Part of a small language model's weights: vocabulary 8192.
Each number is 128 + 32 x the weight over its row's rms, rounded and kept within 0 to 255. Layers, rows and columns count from 0. Numbers have three digits each. The size before them is the row's rms in percent of the matrix's.

# layer 5 MLP gate, 768x192, rms 0.0634, rows 709-767, columns 0-47
106:155161079128115162090199114169140152086066148148149090146122177153086181142170119133193115138106149124150193117067084122141172109087087080139109
086:111100114116148142140130136141150158086112159119115174160139148115167094098137151190090153128140083105072195089150217096158113146155131149120128
088:176113136110170102136091180152149122103103088095139163163158146156136109136139098163164131108153106107067154063104146110138212187207084079083119
092:116196136084164120099116090062130156109129126160115134150084141150124084059135116172110124152115078153139112138146110126107112207145174094105150
092:085146089131067130111177091149166083104062116144111137152179124101128144242116152155076133085149170100131113045125122095183148111124140113162137
096:179104139186115112102123099166141101128118087149153118074122109133125121172044145131174178154123154101142064174171127096144098122064096120174154
085:142103090088120089113136149034111091195097130159152121163149076116131140124140099110135077189185117156107131110132091123104155114148168128076145
095:189098124152094107180146168154164160114199134119152145154109105146087193143122092192070119173098127132105143102111143094132109132106123112104127
108:147079152106130119154085173154206115107162142080142085107164193157130124187152102121114139122137145138187083153151150106161080056092133186057156
093:125085128103096203105140093109097139167128161131148154137112160120173144102133095137174117127102157169146147123131132151131097159183130107189122
095:182105124156103093127114136145142118147115159139131112126155147161087155173087124139100182099150158118154113131154124152140131118170155179172143
092:122089106132142092123073096191082096089120126072100131128123086155149098150125095151185087141134137091072154190102102156153132134120079134159121
091:143119110153096079135115108111149136108057138167123086158131087108167102112129154140076129155125153100120155141155079114102163126029197199165107
113:182148134114110161173129167125052120179059094145160086112099125090143104055088110152129109137102113108145129045208168114144136132105097070125157
093:098183089088150122101086171128128120146079109175131136124125136133136125082184118129115121071114068132129160155144136089128130172136095224183138
093:141143092105072141142106155185142085110102091150131134131142094159150185227068142106180127140137152085155123122105142188150120056142161200155170
095:141126162139107137143149193034146132123115121174086105109103115104154203137083114088100117076117168131082078180124125123169135125149132133139114
107:140087157151162107142162115087145161162075113122121176167127105136113068122199145143146074111175081141151099057160152157131080171115182139079158
114:118123167130142157134171165161151135108099138141098123085119087147139121048110163108164137139075124156091154099095160135123174188152117113107127
097:095101071116086088163157125133126153160129140108123123155140123080071123124145111184149163105123118100078115088086129143135099123132132067141122
104:100090138085080147169071165149117121159120167123137111114115117179086131048145142169116145106089062131138138094122150203055175129092102169101123
105:189154147147167193109149120177161105188149137153190075054141230136165132135135132059127134112138096106097097077181157148104138197094144090106119
100:131110166157173127122155152110126157152134098095114189067144140121109104152139116115170104136134088202161130082165136169093133127177109118126131
112:093133125150142020172173147104150148117142059179129134123163218117106095160072125182124091115102144147143074150139161097155097157129104164145097
101:145198151142113095151140126106146111093130185189093083080127121138147115116157103178174143108060134140184196124122211116087149176122095198145132
108:089114144126159139154166127068120180132092092200105115103118130130169114152142102107095138143144070175129160100170117036124194175127183109097127
107:110114159096100183123149135110142100175077164116117181128136136121169093096116104146191054141112141164123135143196145161119170157172135069183128
082:144110063139136117105178124104124142143106142115145140143126058178168140118075129124119070165131130115105095056084089170068209081163070125159101
102:132104140112125115087147138163149078170105131116138115157108201130144200169175174077163161152208150135098120064148130153110126144170162120101122
086:093047145183096124120115100189122131165142145115140121141125147130122141166160126096200092157084113125145123173185124145068114131099138116158078
114:148191107181157124096169129075110126130082090104107152204108163119079118110146135179130102135189069138135143056096163143106125088185161131095132
103:141122129155124138147127086192111117157162140148144125124151034118194166127116104170099120173087078134141112096121125149132134070105128157123135
105:101106155099100153176125132143152097123151144181118188180136083115120150107137135134135125177186082173129149126100145111130121085198117113138123
098:233109145160092124117079169150163134169180119060130100120109122115178157108127140117111132088157118141147117074092179171167089094155071048120137
116:114100186108140175106097191144169118123161128151136137120126131116085161081092137156119127141108118118131145185096183082063144093122103162153121
093:115118121148200122109094136129083167111093223118153166093134131114118122128149139144165124098137131137113194124122143093105126143150154150110132
102:149152099138124090100080149120162125109149147091126165133137104159149192129112092177101123160215130137126160082106109108101151088145116155065121
103:115108138150049117160121110158138118159073134143124071202121158097124077133156136127186108090077114129111085139128116132166089072124174160114143
084:127130120132086063083124163141086163084150111130122174125131162170149057105123161078185102112123191130131188170163142102144127167117089100161106
096:101183128146093147099176134122091100120082057145149107149113131149091188152152113110085107129142125128138087058073181121179162112119176179072104
094:055143148159157148166136149112132113101153135142105120116136179174146108174112169079078116072107095151107126170150120109076131161073098145196123
091:153111164199129056128146084139101119128189095134099100200077154147194139147136134181116079145137193115128106074158119046114119182118147129143151
092:119126068133165089151143124209170116113130134128124137150126134128057146176049099118148143157086160158137131126150087158172106122162168123096093
113:075133180156130114141095149114130161158085109139108183117127135166148080061174139134131158109122120139155144204173126094148152233144131113094124
106:153132076152193119128101123103096140078082084116137145152134087156120068088070124131167121151109160135116128079091117139075170146193097109103146
105:094168116127166104096180131100100128204094143128131079113135145105168126123138139125100117108175124123205106115134104125127091068179137143104151
120:111152089139150131160127172171133127118136136165148133092109071076153139131114101152056104101057151161142130116124136104112184152108106104121130
100:105089097126125103135196147169125129111123133094117184121174142095099097147141156151114123164094132148170133140180126115164088165140110098148089
108:091138147160151108138129119152125149121177096115118124130156139150170148109041119111073133130066126125133123140142128130076177108113088048219153
096:093099164164088117124156134160153115121186148124149078074174136120147097177134121077130157105085189044168189207138181161121111104109072177121118
096:199100146132162092125172090145080163141113097146118101180175129136152170164095131148132081169184131120154151106042098102159100156119097137148132
097:198099168194149107155137138147135152128159101112127166127090145072127159122089138169129079147143094127120088122122138168116105071164160161056116
102:079182109087187116132140165073146115068066157137140153187121095128054141095132082206126158066127083154082132105087083113174119156152139120082157
103:132164114160070091159163108150087150194137147171126118137136121098128067112115093124165084175065150136152093053122120125063150105133102230121121
098:043103159061159093151154191113147131109050120128111088193107107103131065117158151088039156139150100142175083160108151140098134178104150144155102
104:133181137130118163124132154170123147136142148157161145069137117115182132138114129125088124096148150114155149166160109050097166149112157143179114
089:161160115088172123126126096061139127120139135138119119117093125148098153103155108155136138121160101147102244142114170095105114094147118088169131
099:156143164109118136162107146087147114107104122139094155104117153115129197141151105129133088168153110113079100134145203062162081089129159100112112
109:199109125124142110168104144138161142154108134179138097106134126108120110125132117117066153076127117135123159107135162130170143187140152086153120